config.yaml
hidden_size: 192
intermediate_size: 768
hidden_act: "tanh_gelu"
norm_eps: 1e-05
init_std_qkv: 0.0224
init_std_o: 0.00456
optimizer: "soap_variant"
weight_decay: 0.097
schedule: "wsd"
train_tokens: 156000000
Each number is 128 + 24 x the weight over its row's rms, rounded and kept within 0 to 255. Layers, rows and columns count from 0. The size above them is the row's rms in percent of the matrix's.

# layer 2 MLP down (transposed), 768x192, rms 0.0982, rows 409-461, columns 0-63
size [ 95  99  93 107 107 108  85 119 103 122 113  92 103  89  84 102  98  82 107  92  96 110  88 106  92 103 106  93  86 101  98 103 101 104  95  88  97 106 100  97  98 112  95  92  92 100 103  93  89  91 100 104  91]
[[137 135 140 177 161 112 131 120 112 102 119 159 134 134  89 113 179 129 111 132 106 135 106 100 114  94 136 125 126 149 110 128 102 130 142 124 148 176 101 113 120 145 101 103 175 121 113 127 183 146 107 101 119 115 109 150 130 157 104 117 112 121 166  94]
 [143 103 148 133 150 104 114 139 128 107 153 139 174 174 107 154 137 120  87 124 142 130 215 134 131 130  97 115 153 125 111 133 165 138 109 155 125 105 125 153 157 158 150 152  82  90 138 138 156 130 138  96 186 119 123  95 133 162 125  94 129 106 115 136]
 [175  96 138 113 158 133  86  94 132 109 172 171 160 141 114 184 110 109 155 135 112  92 144 146 141 149 143  57 160 114  78 167 114 123 100 133 139 107 151 126  92 131 127 151 124 126 132 101 151 152  99 125  90 150 114 165 128 147 190 149 130 130 140 136]
 [179 157 106 131 129 158 136 154 127  96  74 140 111 104 178 127 123  93 139 153 154 141 102 127 142 111 116 112 117 134 122 116  90 189 152 144 102 115  76 117  88 140 151 131 148  89 123 160 113  97 133  91 160 164 142 113  98 141  39 136 147 121 113 148]
 [140 136 143 173 115 115  98 127 122 116  95 182 139 142 110  94 110 147 101 147 155 154 129 192 107 183 129 113 121 107 120 157 166 166 163 104  94 109 133 175 132 120 156 132 121  94 174 152 111 129 125  98 162 134 148 148 130 160 118 113 113  80 155  73]
 [136  97 136 118 135 132 160 110 131 187 123 111  83  93 130 144 139 134 140 102 102  71 127 104 143 163 127 122  96  82 123 128 104 120 118 136  82 113 136 137 126 142 164 126 169 134 128  78 128 137 143 120 137 173 140 105 153 119 159 116 118 134  98 125]
 [142 138 117 135 151 135 138 162 145 145 138 133 168 170 127 138 131 135 151 178 136 134 149 146 162  95 150 130 126 152 133 166 102 159 141 120 112 128 175 149 148 100 131 142 138 119 163 136  88 145 140 105 165 164 107 123 109  95 175 117 127 141 113 119]
 [132 171 104 157 120 145 184 126 132  96 113 146 118 110 174 119 160 104 139 158 114 159 111 155 125 128 163 108 128 135  87 158  88 133 147  97 139 141 137 119 154 137 118 164 151 136 143 132 125 124 110 148  76 112 131 136 113 111 137 144 104 126 126  76]
 [123 109 159 135 159 145  84 135 119 111 104 120 110 110 149 177 165 137 113  99  88 147 153 132 143 122 146 132  82 108 175 129  95 134  89  87  77 105 145 143 107 144 109 161 102 105 114 146 189 153 169 126 129 105  82  84 126 103 124 120 137 182 115 135]
 [110 107 170 110 111  97 143 127 137 128 111 114 143 162 166 125 126 118 116 132 105 143 104 158 146 111 152 107 161 110 152  71 117 127 141 101 126 133 117  95 161 158  98 130 115 132 122 135 120 184 127 137 155 172 136 135 128 130  96 119 164 128 157 150]
 [144 125 142 109 122 139 131 135 131 146 110 143 163 134 112 189 108 158 114 121 107 122 163 109 158 142 132 111 145 141 114 106 102 118  84 119 128 125 121 114 154 148 102 137 158 146  97 159 171  74 126 152 128 159  97 127 117 134 149 108  94 105 104 163]
 [131 146 107 113 103  95 116 105 135 134 108 101 136 131 138 127 137 122 153 122 129 159 142 142 114  87  98 147 116 105 139 126 127 142 131 148 141 133 142 102 117 138 114 117 110 141 131 115 109 113 100 126 191 119 199 114 102 128 133 125 111 153 128 149]
 [121 125 124 149  95 108 116 164 111 154 137 112  75 119  91 152 140 132 136 151 132 177 155 113 140 148 153 156 109 159  81 140  84 161 161 186 111 134 129 105 146 135 139 158 128 109 158 132 131  73 105 152 120 143 151 122 157 144 123 127 139 161  94 138]
 [ 87  97 129  98 153 140 121 137 130 135 112 157 134 122 125 168 184 111 111 143  85 173 129 146 132 166 160 117 113 146  93 154 114 116 152 121 131 173 119  72 132 126 133 155 114 144 152 162 156 141 165 143 123 142 136 109 109 153 120 147 149 158 128 113]
 [207 138 105 164 122 133 113 127 137 119 123 127 121 152 102  97 171 172 119 100  83 122 132 106 148 148 127  77 115 119 159 115 149 140 114 110  87 154 114 162  92  93  99 146 145 172 131 161 135 111 158 124 149 123 100 130 150 161 102 158 123 133 165 147]
 [115 107 133 168 117 127 147 159 128 110 117 115 121 142 147 128 140 140 166 130 132 100 157  98 106 160 150 152 140 114 107 139 142  83 106 143 104 120  99 121 107 127 136 141 176 152 107 168 108 138 101 121 142 138 107 106 136 102  84 126 124 122  74  63]
 [111 132 115 100 110 146 137 139 144 148 108 125 133 138 152 126 167 143 132  84 129 146 110 119 129 118 124 120 146 130 132 159 149  87 120 123 148 126 135  79 113 137  97 103 136 174 114  89 151  93 146 170 149 125 160 164 163 171  94 164 119 112 129 102]
 [ 88 103  95 112 123 105 140 133  83 154  87 125 117 104 134 124 142 138 122 125 148 138 131 113 144 122 115  78 131 145 151 151 121 145 150 110 169 113 108 138 111  85 139 142 153 125 129 164 163 147 113 137 202 111 150 101 130 113 157  92 108 132  82  95]
 [113 125 136 121 145 153 100 111 103  99 127 123 144 128 125 120 116 118 125 161 115 115 126 128 140 130 136  79  82 140 116 120 131 150 150 155 173 125  89 124 118 107 127  89 177 132 127 127 151 158 119 120 114 151 126 123 148 156 116 117 162 150 109 130]
 [112  65 134 106 123 113 137 100 121 104 137 122 100 148 110 152 137 116 113 126 133 137 144  81 160  90  90 149 101 132 145 157 145 140 141 126 143  95 138 169 113 154  99  98 149 138 146  85 107 166 147 112 140 110 114 116 129 159 131  92 147 139 125 138]
 [132 133 127  96 136 128 116 130 130 103 127  74 102 112 168 163 144 124 143 106  86  55 171 127 120 139 149  98 102 124 109 129 140 165 135 112 179 134  69 159 133  87 167 134 169 135  78 111 144 121 145 108  75 132  83 102 103 160 131 105 160 131 117 127]
 [133 156 154 111 117 141 114 102 131 151 140 141 161 113 116 141  96 135 131 102 142 107 115 132 129  84 103 141 149 123 114 135 102 139 104 161 107 125 125 136 128  93 123 124 133 125 152 126 144 104  89  90  81 101 125 126 130 123 153 100 153 127 146 111]
 [141 136 124 128 108 115 142 147 153 101 121 125 133 147 142 160 137 124 151 125  90 140 124 143 122 117 174 115 142 142  83 122 118 104 112 115 114 127 147 134 153 147 126 158 130 100  98 136  78 120 131 179 126 111 114 187 107 119 130  96 157  99  97 134]
 [ 98  92 149 139 115 103 104 152  69 130  98 124 125  88 115 130 120  99 113 108 131  93 102 130 129 104 109  95 181 124 132 151  79 133 142 113 124 109 147 155 132 113 154 147 168 171 162 106 122 125  92 118  97 134 129  98 139 149 149 116 105 128  89 130]
 [168  76 199 135 131 165 109 144 141 143 158 127 127 138 170 155 153 126 115 143 166 104 125 143 177 154 108 159 143 133 138 126 144 121 138 116 137 144 192 120 136 150 129 180  88 138 154 104 126 155 135 107 114 151 153 148 142 137 136 152 152 116 159 155]
 [115  79 120 138 123 135 114  99 129 156 145 130 122 153 107 147 157 114 139 115 135 148 122 107  92 105 136 151 130 128 147 120 159 105 123 120 135 104 153 128  51 185  98 173 149 124 109 103 131 126 109 123 128 152 120 104 159 165 124 161 174 114 128 154]
 [162 129 116 139 148 124 155  75  83 111 136 157 126  89 150 150 172 119 134 108 111  64 134 101 115 124 126 132 149 154 127 130 134 132 122 166 112 161 159 149 118 133 122 118 113 179  90 152 106 149 164 128  99 164 152 153 122  89 132 146  98 126 145 133]
 [118 133 121 153 117 113 149 117  74  87 126 141 146  88 127 137  90 115 116 150 119 118  75 141 142 104 140 135 140 143 143 136  99  69 126 160 134  77 127 104 118 131 111 148 123 102 163 124 125 102 127 190 156 173  82 173 126 103  96 115 129  83 112 133]
 [118 139 127 154 120 131 146 148 108 165 121 152 128 112  96 161 134 154 114 134 157 175 167 135  90 130 126 144 120 176 113 171 107 193  91  87 127 121 142 124 107 118 110 103 101 142 182 143 139 136 142 108 121  82 122 125 110 105 129 111  96 169 141 113]
 [135 166 145 128 111 165 154 147 109  81 122 122 158 125 131 104 118 139 146 126 141 114 159 113 124  87 136  99 127 109 103 131 133 126  99 146 134 134 112 169 111 133 107 143 104  96 149 124 107 131 153 138 119 118  92  98 138 140 150 116 114 137  76 116]
 [102 142 141 117 155 113  59 130  92 163 148 131 155 101  94  94 155  98 123 129 118 102 109 145 184 162 139 135 138 122 127 134 131 157 120 140 113 142 141 124  97 111 107 154 150 138 155 142 123 119 147 108 113 111 108 108  34 123 133 138 140 165 155 137]
 [153 134 143 107 131  97 165 103 166 145  80  98 143  87 150 148 167 102 112 150 110 148 117 142 122 120 119 155 114 128  90 146 131 160 110  79  91 169 130 150 113 150 141 105 122 132 130 133 138 172 138 113 135 109 130 130 103 171 195 106 103 144 113 150]
 [122 183 158 121  90 102 114 132 130  76 115 119 109 156 100 125 125 122 107 108 122 141 158 150  97 129 130 140  86  99 105 113  96 138 147 129 112 111 116 137 142 145  64 115 147 102 115 155 155 100 100  98  90 127 140 104 112 162 139 123 154 121 180 125]
 [159 123 114 147 108 111 129 136 115 107  96 161 117 150 121 138 107 119 105 127  85 145 113 107 130 157 155 173 134  70 144  83  93  76 144 172 167 181 133 118 128  68 143 145 109 135 129 126 129 145 167 108  95 166 123 114 161 105 116 120 163 107 130 106]
 [147 134 158  68 149 105 161 110 172 103 116 126 144  88 162 122 168 160 106 134 124 123 155 160 114 137 152 114 155 127 109 117 102 115  90 117  82 105 142 139 107 143 123 103 119 130 114 114 100  96 107 173 136 142 164 108 120 155 164 126 115 164 132 143]
 [161 133 103  79 106 147 115 129 124 124 122  98 135 168 117 110  86 147 110 148 154 146  63 104 114 136 154  82 116 145 102 125  96 135 140 134 192  91 111 117 136 136 165 141 123 137 114 108 128 117 129  85 158 135 138 125 114  95 138 132 155 104 109 133]
 [ 91  65 115 129 149 151  79 135 148 121 162 150 153 122 160 154 121 104 130  98 146  98 130  71 149 139 128 111  93 145 109 144 146 143 123 182 155 166 101 143 144  94 147 138 110 115 130 131 167 118  73 144 136 129 175 130  87 122 136 147 123 152 155 104]
 [ 85 164 104 161 127 133 128 155 169 118 128 110 142 129 157 122 120 127 121 163 140 154 115  79 142 138 143 156  92 137 111 138 109 161 130  92 115 124 104 117 140  92  91 160 138 146 105 112 136  89 107 115 170 156 157 127  88 156 103 153 123 130 116 168]
 [123 136 110 106 142  98 100 134 165 132 144 120 144 135 104 163 109  96 174 103 205 124 148 110  81 110  79 125 105 134 156 111 130 116  94 141 148 138  88 132 147 166 138 110 118 115 136 124 117 157 116 161 196 175  75 119 127 146 113 147  86 138 122 146]
 [120 122 125 117 125 112 104 112 133 134 150  97 107  82 137 155 120 111 120 149 159 167 136  95 104 100 137 117 138 131 147 130 141 151 173 118 114 130 100 118 100 113 136 120 148 138 114 142 145 147 129  82 131 150 148 139 145 134 115 146 139 107 104 134]
 [150 130 121 109 141 142 159  58 122 134 125 107 113 151 123  86 110 164 129 140  98 168 123 131 144 136 146 111 130 103 129 122 172  60 159  98 115 151 162 164 134 169 122 126 107 121 154 119 108 158 175 133  66 164 105 158 156 138 176  88 128 147 147 130]
 [123  78 155 132 103 155 135  93 117 144 133 129 123 170 164  93 100 116 100 119 115 128 136 114 125 151  98 154  93 155 148 126 142 109 109 150 123 145 152 102  87 181 138 129 146 180  94 154 125 149 146 138 127 157 113 105 173  85  83 118 114 143 129 165]
 [138 103 183 137 117 136 147 125  99 137 123 140  88 129 134 129 125 106 175 130 195 145 143 150 133 126 120 104 139 125 149 125 149 114 159 137 121 161 115 139 118  85  99 131 124 152 159 117 152 131 146 138 127  99 143 114 159 169  86 158 123 130 133 170]
 [106 146 152 147 109 180 160 140 118 136 135 138 123 130 150 111 122 131 131 116  77 196 139 146 117  93 170 134  90 154 127 103 114 150 126 105  97 134 116 116 153 164 130 123 152 151 133 145 163 159 102 128 171 117 121 126 148 134 144 148 100  86 113 116]
 [106  96 152  80 135 113 152 115 115 116 133 155 128  96  99 132 164 172 124 110 132 112 120 129 116 134  94 105 179 110  80 119 119  76 102  82 125 118 120 140  87 152 193 150 112 115 129 117 101 132 104 127  94 123 105 169  79 162 117 146 147 158 105 156]
 [ 86 104 116 103 132 106 135 152 149 147  93 132 110  81  79 140 128 128 111 141 112 213 165 139 129 131  88  96 149 176  80 149 121 129 102 149 101 153 102 107 120 149 114 136 116  94 141 133 147  86 141 119 150 112 124 105  90 131 135 132 141 117 209 163]
 [146 119 126 147 148  94  88 135 122 114  72 129 133 126 129 147 156 134 124  87  76 126 113 178 137 136 102  69 136 129 152 114 109 156 119 151 137 148 145 157 149 144 184 123 124 126 127 137 132 113 129 148 118 115 144 118 103 113 150 189 119 110 141 136]
 [110 106 111 106 149  96 155 164 119 111  98 101 116 128 121 158 151 130 111 142 115 103 135 103 140 139 134  99 106 104 122  93 112 145 102  90 115 128 140 139 134 107 102  97 155 151 111  85 111  98 103 135 106 151 126 129 100 140 130 125 128  95 153 143]
 [153 137 132 129 137 120  96  92 121 121  99 119 114 104 135 129 117 147 169  86 160 182 162 148 142 136 134 112 141 104 106 156 112  83 136 123 121 146 129 113  80  72 118 128 138 114  99 196  97 121 151  89 126 151  86 113 116 127 144  98 155 149 100 135]
 [115 160 148 139 174 147  93 110 136 151 141 179 103 180  88 109 147 139 105 146 162 144 159 138 111 102 103 126 114 119 118  82 141 138 169 163 106 158  92 118 100 135 124 118 157 157 134 151 128  83 127 151  90 117 139  94 125 115 111 149 124 153 101 117]
 [145 150 152 110 137 117 185 114  79 113 116 142  84 140 147 160 124 119 121 159 171 147 130 107 107 122  43 102 118 139 149  95 138 103 136  99 150 116 149 137 143 141 120 108  93 132 120 150 143 126 143 143 139 157 136 117 130 157 156 124 109  84 141 162]
 [135  99 139 118 149 131 115  64 101 172 116 122 149 115 116 113 129 127 130 144 102 139 166 126 134 173 129 116 129 131 141 106 136 184 127 133 174 109 136 162 132  82 100 117 109 139 159 137  76 127 157 153 123 122 130 127 141 129 126 102 113 180 138 146]
 [139 131  96 143 120 107 120 154  76 119  88  76 142 136 116 113 159 126 123 116 148 176  92 134 101 119 156 147 173 134  85 130 129 125 155 115 148 108 135 100 138  97 124 142 148 125 166 120 125 122 133 195 137 108 131 118 137 119 153 104 114 144 145  84]]
# layer 2 MLP up, 768x192, rms 0.112, rows 410-461, columns 0-63
size [108  99 104 109 100  73 117 107 122 129  74 106  98  82 106 102  78 105  77 100 107  86 120  89  96 105  87  74  89  94 105  97 103  70  94 100 100  98  92  95 126  99  87 107  94 103  84 113  86 107 120 103]
[[110 132 114 145 137 160 152  96 153 118 130 149 149 174 119 124 135 150 137 140 121 141 114 147 149 126 115 116 145 120 147 135 149 146 123  98 125 101 178  87 112 132  98  85 113 128 100 160 101 135 124 167 131 106 112  97 151 127 155 121 137 121 129  86]
 [119 146 133 137 133 138 162 105 108 126 136 151 109 146 148  91 139 166 142 101  94 161 154 132  90  77  93 165 118 104 129 128 109 130 111 165 120 117 121 127 161 117 162  89 147 135 125 145 165 134 135 122 155 105 139 120  89 118 127 141 119 146 168 156]
 [125 128 151 177 108 146 132 122 145  30 107 155 120 106 131 163 139 126 139 115 109 132 135 142 119 106 127 119  94 126 100 110 111 162 184  94 134 101  96  79 135 104 149 133 149 142 128  96 143 135 128 131 135 135 147  98 170 137 101 150 122 130 152 141]
 [150 169 110 104 113  81 133 107 128 132 143  95 119 161 127 110 129 108 152  87 135 130 126 132 103 103 140 151 134 114 123 121 114 120  83 140 143 134  91 116 155  91 158 129 144  79 162 130 142 118 153 165 111 101 102 142 127 118 161 149 148 153 164 144]
 [ 92  98 169 109 117 131 128  90 123 170  96 128  78  90 105 159 140  79 140 140 114 106 151 116 144 174 107 102  90 113 125 137 126 143 119 127  99 125 130 106 146 180 118 107 180 151 158 125 133 170 122 128 128 147 170 103 134 132 144 113 116 120  90 131]
 [130 137 148 111 134 131 159 120 151  92 106 151 196 122 127 132 131 151 126 144 107 122 126  89 125 109 138 117 116  92 156 109 161 138 131 130 142 126 129 161 130 154 119 158 157 135 147 148 123 106 112 132 180 136 161 170 164  98 133 127 143 118  94 100]
 [110 110 117 130 132 131 122 165 100 142 139 144 129 153 134  96 148  79 139 127 113 174 156 129 119 146 117  91 109 116 149 178 135 133 119  81 119 146  85  77 132 166 101 108 142 152 142 122 140 136 163 125 134 151 140 162 170 148 146 133 125  67 120 142]
 [ 96 136 127 132 149 104 150 147  86 110 144 148 100 104 113 118 142 131 165 161 112 151 140 176 100 163 138 131 126 141 120 140 106 158 131 141 104 117 115 133 114 151 125 115 149 100 147 102 148 170 152 102 103  54  86 153  98  88 107 162 140 125 119 145]
 [111 137 162 127 119 142 198 122 153 126 137 133 130 148 191 164 110 119 118 136 122  98 133 163 147 140 117 115 140 135 133  96 111 121 123  95 155 147 161  66 171 153 122  86 137 151 117 105 112 142 131 121 121 117 106 129 121 109 106  86 163 143 147 103]
 [128  93 112 119 117 108 169 117 113 132 166 107 131 123 125 133 128 127 127 146 143 132 140 147 119 124 123 125 145 144 155 126 148  98 126 134 112 154 118 107 144 108 129 134 174 154 135 174  72 117 153 157 125 137 117 150 151  98 155 125 111 163  85 112]
 [113 139  71 142 158 137  92 142 157 108 131 106 107 111 129 111 125 123 169  77 157 127 107 205 102  79 115 115 147 116  99 103 111 128 133  95 123 116 131 120 126  99  56 138 151 113 121 130 143 129 143 123 149 136  60 115 121 120 132 166 125 139  86 138]
 [ 97 112 151 146  90 126 132 122 152 158 123 153 120  82  96 118 157 131 121 132 125 136 123 151 176  54 158 167 129 133 121 131 121  92 160 176 129 120 115  73 164 164  99 130 133 140 112 107 118 103 107 103 123 115 128 140 108 168 152 141 104 116 121  99]
 [177 118 135 158  86 100 121 117 109 142  74 100 130 150 147 103 138 161 149 126 113 122 116 139 143  94 139 142 144  93 108 157  98 164 141  95 110 121 148 122  94  84  95 120 113  99 133  99 126 108 119 172 152 165  96  94 128 130 105  95 141  99 159 139]
 [ 98 135  92  87 157  94 160 151 126 128 101 117 128 149 146 148 110 110 142 100 162 150 146 140 109 162 154 151 155  96  98 124 105 132 122 147 138 130 170 108 143 133 125 126 143  69 112  98 116 104 105 117 151 135 189 120 120 146 124 107 109 126 133 118]
 [119 155 133 139 118 120 109 123 137 136 112 133 143 118  91 101 129 115 133 147 129 165  96 115 126  75  81 138 108 143 130 116 128 141 101 131 153  72 146 145 125 158 133 162 127  95 157 102 131 120 118 135 140 138 135 120 103 163 121 156 143 152 137 168]
 [152  81 136 162 121 151 114 126 101 140  78 121 113 118 119  72  75 113 166 103 126 119 134 169 144 131 124 130 126 110  93  85 149 168 114 114 119 132 102  80 134 122 109 121 162 127 135 114 153 167 124 115 143 135 148 143 143 120 146 104  97 113 110 153]
 [149 116 132 139  88 130 118 111 150 149 132 126 146 122  95 144 146 137 159  76 112 135 155 140 159 116 143 137 134 154 110 120 107 101 146 138 109 131 100 102 102 127  92 157 101 132 166 115 122 160 133  96  83 142  97 130 140 137 160 150 146 123  99 121]
 [ 84 152 145 127 124 127  92 150 151 104 117 129 152  88 142 118 102 131 142 110 117 139 124 135 134  95 101 102 135 142 112 124 114 145 141 106 136 126 134 162 137 125  68  89 118 158 135 149 148 158 166  89 105 127 126 133 100 144 129 142 136 114 101 141]
 [130  77 144 132 161 132 123 121 180 108 111 123 163 147 137 150 120  78 157 129 167 154 154 101 160 111 112 154 158 107 149 141 154  97 132 112  94 160 144 163 114 107  91  96 139 162 110 132 132 149  89  87 126  99 115 108 103  89 152 110 124  92 111  80]
 [118 142  95 150 136 121 114 130 118  62 125 133 114 116  99 123 173  81  91 123  99 136 145 135 110 112 131 162 128 101 147 166 116 114 136 143 114 125 133 135  99 131 146 128 120 152 135 123 126 153 161 153 197 126 142 114 143 133 123 156 119 117 134 128]
 [120 138 136 150 144 138 124  96 127 168 117 109 127 126  78  79 109 134 149  85 105 131 125 145  97  49 104 159 121 102 126  87 151 177 155 154 165 137 100 138 116 139 103 129 170 140 165 145  93 112  86 100 126 178  95 115 146 106 164 114  98 128 104  66]
 [136 121 133 105 131 136  79  87 135 139 149 134 132 132 130  79 129 112 133  93 122 134 157 145 143 130 117 102 160 123 153 136 128  92 150  90 120  91 137  75 171  99 137  99 127 137  93 112 114  92 169 106 133 133 167  89 120 132  96 150 140 134 176 135]
 [124 110 127  82 114  92 112 112 109 140 135 114 109 124 140 138 113 115  81 141 120 127 123 149 155 129 133  92 126 180 153 144 137  84 146 133 123  95 111 116  90 155 151 116 110 189 121 122 119 171 140 153 113 139 135 154 166 135 114 137 144 114 128  68]
 [115 144 127 139 131 134 136 116 129 158 162 136 111 102 105 104 132 159 134 134  93 182 151 135 124  98 138 155 147  90 115 138 111 137 159 122 103 134  78 110 157 101 119 134 118 134 145 155 108 134  92 151 116 162 182 167 129 114 121 150 128  90 140 118]
 [170 108 122 166 119 153  96 115  74 126 117 136  97 176 142 112  93 139 131 105  92 118 112 136 121  92 140 145 113 137 142 135 178  97 117 126 119 118 123 108 114  95 123  71 177 105 117  93 198 119 137 145 136 122 110  81  94 144 150 135 168 120 144 114]
 [114 147 119  83 134 159 120 141 112 141 138 129 158  96 176 159  93  95 102 137 117 123 133 117 151 131  84 100 152 112 103 185  98 135  68 136 117 117 148 145 102 111 116 112 103 159  97 105 138 128 166 137 106 138 134 152 134 133  96 166  86 151 184 127]
 [143 163 187 128 119 143 128 110 174 110 115 139  96 103 114 118 116 135 127 137  84 138 132 106 117 111 128 157 167 141  99 110 113 116 150 129 138 135 123 107  98  68 108 139 130 154 192 116 137 130 162 112 119  79 127 152 165 118 140 116 130 108 124 152]
 [ 84 107 158 129 137 125 137 117 123 154 162 147 122 134  71 136 100 137 124 125 142 151 133 155 103 166 179 120 163  63 201 129 135 156 131 134 133  99 131 145 134 139 122 122  80 155 160 160 134 135 168 154 149 152 100 122 149 127 151 110  80 161 105 119]
 [119 175 149 112 159 140 108 118 136 128  81 144 120 116 119 112 133 128 176 123  99 118 154 145 127 104 155 105 105 143 110  92 123 122 136 121 108 100 111 113 122 126 130 146 102 143 147  89  80 119 160  99 107 151  99 105 203 138 152 109 115 115 157  98]
 [128 127 150 148 132  76  87 161 116 176 145 132 145  90 106 111 163 126 146 116 130 108 126 146 149  90 100 168  91 147  89 145 100 116 148 112 129 145  94 138 130 168 116 154 115 124 153 145 131 146 138  95 109 122  83 114  94 110 138  83 114 140 152 114]
 [143 175 110 117 101  86 150  87 174 147 114 115 154 153 107 117 124  97  87 149  94 135 118  95 137  95 117 136 168 125 152 114 135 115 143 115  89 130 126 133 104 150 166  93 120 147 147 137 123 161 135 120 170 103  81 136 118 127 153 110 111 138 124 123]
 [147 140 183 126 126 119  90  91 146  97 140 126 128 137 105 131 148 105 157 114 128 148  93 147 107 130 149 177  98 129  96 106 130 146 182 110 119  85  95 102 110 147 112 103  98 111 147 162 156 151 103 142 115 148 123 121 143 162 131 125  81 105 177 149]
 [134 133 112 183 114  99 107 100 115  99 125 150 154 145 155 135 104 119 144 104  69 101 133 118 105 130 138 102 119 112 139 136 101 152 106  98 149 133 134 143 106 140 103 121 103 122 161 182 114 133 116 135 141 117 111 128 154 161 150 105 114 100  87  98]
 [103 119 146  93 143 119 128 115 162  71 140 150 169  82 165 157 146 141 113  99 159 145 161 145 105 137 160 100 183 140  93 124 140 120 131 134  90 101 172 137 137 112 136  93 105  91 102 118 142 131 104 129 151 152 141 143 148 138  92 133 117 151 127 119]
 [148 116 123 116 105 109 135  77 141 163 100 141 150 148 123 141 114  87 145  96 126 101 110 142 133 144  79 114 140 118 156 124 146  99  88 138 130  93 144 114 110 164 149  92 129 129  95 149 135 110 132 142 181 112 117 126 171 131 125 152 141 113 105  55]
 [154 131 120 129 156 119 118 114  90 170 177 152 133  98 111 143  61 147 119 114 122  90 163 137  80 134 104 120  84  92 152 142 175 144 143 115 105 128  60 124 124 143  98 146 155 129 148 107 160 129 143 132 124 154 124 101 134 126 132 127 154 141 149 138]
 [158 141 174 135 126 168 167 121 127 110 144 119 134 156 108 115 132 103 137 111 124 148 122 147 162 118  79 110 109 137 136 105 180  47 133 111 112 152 132  89 107 124 124  79 134  75 132 139 108 114 102 121 126 164 177 120  66 157 139 145 105 101 121 120]
 [147 121 116  97 141 120 134 106 135 108 157 119 140 102  82 165 106  96 141 109 171 177 120 107  93 150 104 112 100 131 153 159 160 119 104 164 110 140 109  97  79 149 119  65 155 157 144 100 127 155 125 152 118 144 106 116 126  93 145 144 115 128 115 127]
 [158 119 114 139  95 168 151 133  90 130 110 111 117 118 147 173  95 125 128 111 134 174 136  89 149 102 125 134 153  70 145 148 127 113 114  91 127  93 144 169 131 123 136  87 122 131  96 130 134  95 104 122 169 113 130 143 152 143 142 129 125 124 111 127]
 [118 124 119 103 135 161 111 157 158  86 146 127 146 124 143 149 141 124 171 182 133 107 130 102 153 154 133 121 113 159 137 149 110 128  72 115 122 100 127 115 139 143 144 139 130 117 122  54 160 105 107 152 127 116 118  99 137 142 140 123 108 165 131 116]
 [102 139 130 116 167 108 115  98 161 124 140  87 107 123 104 145 163 110 131 147 160 162 137 129 101 114 135 122 114  84 126 127 162 149 143 146 115  85 161 114 162 112  90 133 137 135 166 149 151 142  62 125 167 125 118 118  94 161  92 139 147  71 130 115]
 [134 140 152 152 130 173 157 134 158 140  90 123 129 139 117 156 109 122 113 142 100 119  91 142 112 157  95 139 107 153 119 106 100 112 113  89 112 155 148 156  78 115 133 115 111 125 165 133 124 129 108 148 166 147 147 119 128 151 132 133 128 152 151  77]
 [173 158 108 117 156  69 124 119 138 128 121 107 141 174 142  92 156 106 103 149 126 112 120 133 139  99 101 131 146 139 141 106 151 116 131 115 112 132 165 126  95 147 140 148 155 136 167 169 111 122 124 148  90  73 138 121 110 130  49  90 139 132 102 112]
 [ 98 146 146 100 160 122 131 128  95 171  97  73 136 137  92  94  84  82 137 149 125 147 129 106 105  96 136 142 105 147 155 137 145 137 109 161 138 161  88 109 138 133  59  91 132 121 160 149 110 169 134 131 159 127 132 108 138 101 149  99 101 115 125 105]
 [ 98 147 163 105 122 106 112 142 155 112 112 135 114  88 117 153 128 113 123  81 117 172 148 179 128 126 115 125 113 151  96  80 142 128 162 139 150 160  89 145 113 116 134 113  93 143 142 144 126 163  86  88 132 105 145 103  79 113  67  98 116 100 165 175]
 [125 108 136 124 160 130 120 183 157  97 134 195 115 106 106 131 165 153 135 147  90 122  98 145  86 163 110  90 115  90 152 153 142 154 137 170 105 127  94 123 109 159 171 105 115 160 149 141 142 129 128 112 137 140 174  87 134 145 139 120 113 117 133 120]
 [168 123 153 140 166 115 119 123  93 156 126 109  97 155 161 121 128 140 148 134 135 132 108 167 135  59 148 151  84 160 150 124 152 107 117 188  94 117 144 123  88 138 157 142 154 119 134 137 105 127 137 128 164 139 115 119 165 115 123 108 103 108 122  99]
 [110 130  91 150 127 125 157 129 170 122 136 142 114 149 142 145 135 121  72 149 108 103  67 143 126 135 118 145 135 143 138 122 138 156 125 144  94 132 123 139 160 173 158 113 113 128 143  71 161 145 141 152 139 100 138 116 130 121 109 152 124 152 138  92]
 [149 102 165 128 164 136 151 158 132 179 192 124 131 114 132 191 100 126 161  89 132 128 134 139 151 123 122 134 140 114 128 121  85 110 127 104 132 125 139  89 115 107 142 153 134 142 123 146 122 140 158 117 109 108 170 139 127 178 128 132  92 109 137 135]
 [155  83 136 128  96 116 175 102 144 110 177 117  94 134 108 163 119 174 137 118  98 106 172 100 134 179 115 105 151 124 179 121 104 104 118 133  91  67 147 161 143 165 140  97 169 148 148 113 119 136  95 153 104 148 135 112 162 148 108 117 121 154 127 131]
 [148 114 141 120 133 133 173 104 102 118 137 119 135 111 134 130 136 128 122 128 101 125 132 107 116 170 115  93 139 185 133 116 128 135 102 174 109 165 150  92 159 125 134  94  93 150 166 103 124 131 144 104 123 141 140 193 136 125 122 131 111 161 102 176]
 [108 105 101 134  81 181 165  92 128 165 119 146 111 113 131 127  90  98 131 119 109 140 111  70 113 104 116 190 103 136 111 170 126 114 119 121 114 137 131 152 124 141 138 113 144 168 122 129 113 133  88 132 121 131 112 132 147 140 134 108 147  92 126 140]]